Weights of a small transformer language model.
Architecture: LayerNorm before each block, no biases in attention or MLP, tied embeddings, normalized queries and keys, some layers without attention, gated attention, a smear gate, an embedding shortcut, capped logits.
Each number is 128 + 24 x the weight over the matrix's rms, rounded and kept within 0 to 255. Layers, rows and columns count from 0.

# layer 17 attention output (transposed), 256x256, rms 0.083, rows 45-63, columns 128-191
[[105 112 180 112 109 167 150 114  93 108 133 149 117 123  98 117 161 123 110 141 170 134 125 170 134 123  64 116 112 174 166 101 154 135 143 129 122 102 134 149 135 132 140 160 103 100 121 147  42 140  89 155 128 183 103 138  99 137 117 109 168  92 132 148]
 [145 118 134  93 115  96 153 151 111 152  95 137 105 146 167  76 110 140 135 145 163 119 164  90 133 150 153  95 201 139 162 129 139  94 174 116 190 115  95 111 124 107  99 157  85 110 136 136 161  87 147 148 112 114 110 150 159 141 151 153 151  68 181 185]
 [138 140 119 151  94 104 130 120 109 115 168 111 130 124 145 137 167 150 172 113 114 108  81 169 115 143 124  95 143 105 142 154 182 157 113 140 131 105 192 103 104 132  69 105 120 134  58  68 199 174 115 131 172 107 142 156 112 150 163 145 156 125 132 123]
 [104 111 124  50 131 126 142  94 156 151 125 116 132  85  78 146 144 178 124 119 118 118 168  99 136 106 171  97 146  74 107 140 124 105 146 117  88 118 111 130 130 180 131 126 140 140 136  93 162 152 101 112 107 130 113 119  89 101 143 110 135 138 102 107]
 [151 120 133  90  93 153 136 177 106 100 109 156 125 151 134 106 121 123  64 162 122 158 133 136  93  89 136  93 140 145 128 139 119 129 138 114 158 148 140 123  75 123 143 130 122 117  98 114 142 133 139 129 155  98 151 125 109  90 119 126 154 142 128 155]
 [134 120 150 135 128  86 122 181 121 148 152  89  96 123 111 133 132 107 132 151 107 110  95 108 196 136 179  90  89 144 122 164 108 170 124  80 119  98 124  95 171  84 141 141 193 105 126 177  82 123 149 137 120 127 109 127  98 134 127 124 144 125 132 183]
 [128 137 167 114 142 114 101 152 126 116 140 134 110 129 117 161 119 119  90 105 112 132 155 146 187 103 124  93 124 149 145 100 177 182 107 106 132 145 178 111 118 128 117 137 149 119 116 127 126  93 144 103 189 177 114 131 159 126  97 107 140 124 159  98]
 [167 104  77 123 129 184 117 140  87 140 159 112  58 148  99 146 184 159 130  77 122 129 137  91 129 156 128 115  70 164 105 151 143 130 153 103 139 108 123  67 124  93 110 143  80 173 152 127 130  51  96 169 171 143 142 105 147 106 167 112 106 141 129 115]
 [124 153 139 138 100 135 171 104 160 117 126 159  97 121 137 121 108 132 154 129 105 145 166 119 109 146 131 124 115 185 136 185 134 138 137 114 172 134  98 109 166 147 121 103 105 164 122 167 161  88 112 112 186 128 144 132 134 165 190 139 161 159  99 141]
 [118 167  74 123 144 167 126 189 121 170 104 174 152  97 161 148 113 130 136 114 116 133 125  70 117 162 121 177 153 157  89 125 171 150 133 127  84 112  55 169 125  94 115 150 130 191 165 122 185 142 138  97 151  95  89 118 131 144 102 129 128 142 128 106]
 [139 135 169 166 109 140  83 105 141 117 116 157  85 153 132 122 131 119 126  78 119  95 119 171 102 128 129 127 188 125 135 141 144 194 102 153 165 128 147 120  99 143 158 141 169 158 167 116 118 171  74 142 130 157 108 157  87 122 137 138 139 106  98 151]
 [130 139 116 135 147 182 121 117 106 144 102 139 135 131 128 128 118 137 160 115  97 138 101 150 122 124 163 124 113 115 140 138 109 111 162 118 160 102 165 167  98  95 130 136 144 102 178 165 119  89 153 160 143 110 146 162 143 148 115 129 124 129 110 161]
 [152  91 125 137 124 146 103 123 108 104 129 119 144 154 116 148 124 157 100  97 131  95 179 157 138 115 171 143 198 127 132 162 122 116 110 122 120  82 149  94 122 134 123 118 111  97 122 110  93 132 122 124 135 143 174 124 129 112  83 135 129 140 117  88]
 [119 151 163  90 117 130 114 148 130 126 142 125 173  79 113 119  63 152 149  45 135  74  94 137 134 123 113 116 120  78 111 169 118 165 132  98 100 143 138 108 119 157 155 139  96 106 124 125 157 122 111 161  87 133 133 118  89 135  84 129 103 147 137  70]
 [149 134 153 157 179 138 127 119 129 130 122  96 123 153 150 165 143 132 134 112 165 117 111 143 149 138 129 121 153  86 131 130 131 114 101 100 160 138 118 118 143 138 117  76 147 142  88 121 152  95 125 117 139 145 132 152 150 135 136 109  80 125  99 125]
 [142 144 108 130 161 149 131 148 103 125 161  72 127 115 112 128 143 131 145 127 154 113 136 127  94 170 151 107 175 112 112  85 115 126 122 140 129 145 132 175 124 143 144 163 163 126 127 142 105 128 103 128 147  98 191 100 135 137 133 161  91  85  86 166]
 [156 117  86 140 117  87 111 167 153 158 118 126 149 117 102  99 125 129  92 186  92 112 124 136  78 150 135 121 118 153 128 130 130 142  85 158  74 110 135 105 172  98 127 143 118 112 132  89 117 116 129 154 113 126 135 112  71 120 137 134 147 141 150 114]
 [151 116 152  97  89 104 114 118 151 139 127 126 106 147 136 125 127 152 132 129 143 134 106 156 100 128 148 138  75 161  93  70 110 148 138 134 152 115 149 170 110 163  94 116 120 113 158 153 141 108 171 149 185 174 119 150  80 142 138 145 109 100 167 138]
 [170 189 130 137 106 179 119 127 133 145 130 170 136 123 128  87  98 106 127  87 154 192 129 100 120 121 201  99 126 151 132  96 118 141 129  96 102 109 144 124 124 119 107 116 140 161 106 115 111 111 129  54 132 156 166 134 119 127 125 121 169 158 161 129]]
# layer 17 attention value, 256x256, rms 0.0751, rows 46-63, columns 128-191
[[135 141 121 103 118  96 146 144 106 139 102 145 115 151 161  91 129 133 121 142 162 129 169 103 137 150 137  91 174 135 164 128 164  96 174 126 179 131  98 122 126  97  92 154  74 121 122 140 158  92 137 144 109 109 128 139 160 146 147 153 158  74 172 187]
 [133 138 111 150  95 103 113 125 108 110 163 117 133 120 152 117 152 122 156 118 109 112 103 153 120 152 146  94 142 115 133 165 179 150 107 157 135 110 189  94 104 128  77 121 132 143  59  93 194 183 118 139 175 114 131 146 113 139 162 144 165 118 130 112]
 [ 93 110 119  78 159 142 134 106 125 143 128 101 138  98  94 133 127 164 111 113 121 113 172 105 142 116 159 106 151  85 116 121 101 104 144 121  97 120 118 116 130 156 138 124 142 155 120  92 169 133 115 113 110 123 118 126  95 105 141 118 118 130 116 111]
 [138 128 140 108 100 155 141 158 103 103 119 161 144 171 124 113 131 122  88 169 111 150 144 134 100  86 151  75 129 122 129 154 137 122 139 107 145 126 141 136  81 101 153 112 118 143  84 125 153 114 117 139 148  83 156 111  97 115 119 113 147 145 119 174]
 [120 133 135 130 128  89 103 178 103 139 160  92  85 118 104 145 132 119 126 153  97 112 112 112 177 148 169  72  97 165 129 165 129 162 114  63 114 104 111 107 160  92 141 142 202 104 120 176  76 119 138 137 114 132 102 125 120 131 105 118 137 127 127 175]
 [130 115 158 131 144 121  88 142 122 101 130 154 128 129 127 162 124 121 101 103 111 130 144 136 172 105 137 108 108 150 150 107 168 163 111 120 138 129 171 109 133 144 114 134 144 104 116 134 121  88 143 120 166 163 111 121 147 119  92  86 136 120 140 108]
 [162  98  89 111 129 194 119 138 107 135 144  97  77 155 102 137 163 155 141  74 118 121 131 101 134 148 112 135  72 160 136 143 133 143 153  98 142 114 119  90 118 105 109 135  90 171 154 142 119  44 119 169 176 150 147 109 158 107 179 115 105 146 130 109]
 [124 165 137 137  90 138 151 108 140 123 120 138 108 123 145 134 100 138 150 124 111 134 139 122 118 135 128 136 109 169 127 181 134 126 135 109 157 139 102 130 153 144 122 104  97 157 121 158 160  53 105 115 178 136 155 125 103 165 191 140 159 159  98 143]
 [133 170  79 137 127 188 117 179 121 160  95 159 113  85 170 144 102 137 158 102 106 145 126 103 115 165 116 163 165 142  99 110 161 142 128 131  61 115  49 152 125  99 100 141 128 190 182 114 173 147 122  87 143 108  83 129 110 141 104 117 120 133 134 112]
 [152 128 139 144 100 136  85 111 127 141 129 155 106 185 128 141 122 133 124  76 129  94 118 145 101 127 121 130 187 131 111 161 160 225 100 152 165 112 132 126 101 137 132 131 147 159 158 114 106 167 101 133 132 179  98 136  95 120 134 132 122 116  83 153]
 [134 142 106 138 150 190 112 122 111 141 106 134 126 125 141 133 125 144 147 120  99 131  97 146 128 111 175 115 117 116 143 144 133 119 153 109 174 117 164 153 109  94 132 131 124  84 181 167 128 111 153 159 150 107 161 145 138 135  99 149 118 124 117 166]
 [142  96 125 138 135 148 106 127 102 105 134 138 133 157 129 152 126 144  99  83 123 104 160 140 141 111 169 128 194 124 107 172 111 110 108 123 127 104 160 100 125 156 123 126 114  87 119  84  87 135 135 122 135 109 171 109 123  92  97 154 119 135 114  82]
 [118 160 150  82 122 119  89 146 126 136 144 128 167  83 101 109  60 146 124  52 116 100 115 131 163 132 113 117 127  88 121 172 122 147 121  99  98 136 131 101 120 161 124 142 109 128 115 123 153 125 123 145 102 144 144 125 102 133  78 126  92 148 130  79]
 [130 125 137 142 165 140 130 127 128 136 110 102 126 151 152 157 150 125 143 108 181 125  88 134 151 143 128 139 163  90 132 118  99 126 109 123 148 123  99 129 151 143 107 102 148 123 104 127 157 111 138 110 140 132 119 155 149 126 128 115  87 131  90 109]
 [157 142 109 124 152 161 146 133  99 141 154  84 124 137 124 124 153 133 169 101 154 100 119 132  96 181 155 130 175 119 131  82 104 131 124 148 136 137 131 162 128 155 160 156 158 126 134 130  96 105 119 140 142  98 192 109 118 138 134 141  93  94  77 142]
 [159  98  81 117 102  65 110 177 146 153 108 126 155 112  87  91 113 137  90 186  92 112 134 120  87 163 130 140 112 142 139 119 145 146 100 148  67 125 125 102 160 110 118 141 137  96 129  98 108 138 149 159 112 118 131 111  78 108 136 141 139 151 151 125]
 [161 108 147 116  80 106  99 117 156 145 123 134  78 134 133 126 130 145 114 116 131 156 124 129 125 135 149 152  80 150 100  63  87 154 123 130 167 120 142 154 108 161  97 112 134 118 155 150 132 106 157 145 183 184 118 145  84 135 135 152  99 113 177 153]
 [162 172 140 122  95 169 115 116 125 137 107 156 115 111 121  97  83 109 135  98 156 169 136  92 129 122 201 125 140 158 153  95 116 140 121 107  94 105 140 121 129 118 115 146 127 154 123 129 103 119 143  49 129 168 155 136 124 135 126 122 158 146 151 117]]
# layer 17 attention query, 256x256, rms 0.0897, rows 64-69, columns 128-191
[[143 160 115 116 166 127  89 130 104 132 150 137 141  96 142 138  64 109 108 124 144 123 110 113  94 101 112 148 133 118 179 141 113 137 159 161 125  85 129 130 115 108  87  97 121 130 105 136 119  95 114 139 146 116 126 137 152 135  94  97 140 118 123 108]
 [ 86 165 163 117  99 126 104 127 112 123  75 100  98 103 159 143  88 120  97 118 141 133 136 110 135 108 150 138 154  96 141 132 114 176 117 145 141 118 140 124 122 146 146 130 140 122 160 127 102 146 167 125 134 104  84 118 168 122  85 132 140 140 159 114]
 [128 164 134 154 143 141 154 144 137 104 131 136 121 106 116 136 137 122 104 137 144 164 119 146 128 118 178  96 139 117  77 120 103 111 147 124 122 125 116 153  87 150 153 117  95  76 175 140 153 118 134  92 135 155 141 138 136 114 152 122  73 148 123 138]
 [100 123 123 150 127 103 106 129 112 150 125 145 136 112 116  88 169 170 118 120 116 147 161 134  83 101 151 105 161 124  89 146 143 163 105 114 140 112 123 124 113 162 134 140 165 121 137 127 119 137 107 168 107 156 124 131 217 128  94 119 118 141 147 149]
 [109 131 143 121 114 133 128 140 111 155  99 116  87 112 131 153 110 114 140 163 143 108 143  98 132 101 101 140 137 116  88 138 149 131 114 109 139 162 145 111 126 151 133 120 153 137 128 117  92 142 144 105 135 118 114 163 176 116 100 154 162 116 143 138]
 [141 115 200 145 115 113 143 133 134 124 143 127 110 124 148 131 150 131 197 128 118  93 115 112 108 105 134 133 163 127 115 152 158 131 143 126  78 162 127 126 155 149 128 143 154 123 134 147 134 149 108 173 124 117  67 103 149 177 157 161 110 171 134 106]]
# layer 17 attention key, 256x256, rms 0.0852, rows 64-69, columns 128-191
[[114 120 103 128 134 136 114 155 106 130 118 149 135 124 138 112  89 152  90 131 129 143 104 114 120 116 105 164 115 113 155 140 109 158 104 158 163 141 147 161 109  99 120 142 140 119 128 158 150 110 108  88 137 127 105 147 137 143 113 122 114 135 146 143]
 [105 119 162 117  95 119 126  92 103 152 118 138  95 103 154 133 108 131 100 112 131 151  89 101 130 152 135 116 153  57 116 113  98 158 132 143 134 126 137 110 136 124 164 105 148 163 127 167 109 133 128 136 146 109 124 115 160 140  88 101 142 167 156 135]
 [160 104 159 144 107 142 127 124 163  96 100 169 145 115 117 139 201 111 142  76 120 157 163 159  91 110 202 121 164 127  87 141 126 112 142 113 119  80 121 144 100 157 154  96 123  62 167 114 125 118 106 122 134 159 135 116 160 107 153  96 100 151 137 156]
 [146 157 141 136 167 102 119 131 145 119 139 119 108 117 137  99 175 197 141 124 145 123 135 135 117 114 136 140 116 167 167 124 101 146 104 130 138 123 133 104 142 144 120 104 197 148  95 125 139 109 116 148 121 139 153 145 164 116 122 127 123 135 142 129]
 [110 167 140 137 120 118 109 134 101 152 110 136 108 120 135 131  87 128  91 153 147 100 109 123 157 130 112 170 116  80 109 137 104 144 143 133 121 172 148 119 146 131 138 151 158 154  93 137  84 164 120  93 183 126  81 133 166 130 118 126 146 123 133 123]
 [132 137 175 114 134 129 168 128 138 125 137 114 109 108 139 164 139 104 190 157 104 131 107 139 106 113 127 136 144 134 115 120 162 115 118 104  83 112 102  92 160 134 140  78 132 120 133 147 149 105 151 166 115 125 112 115 127 160 109 139 134 125 118  95]]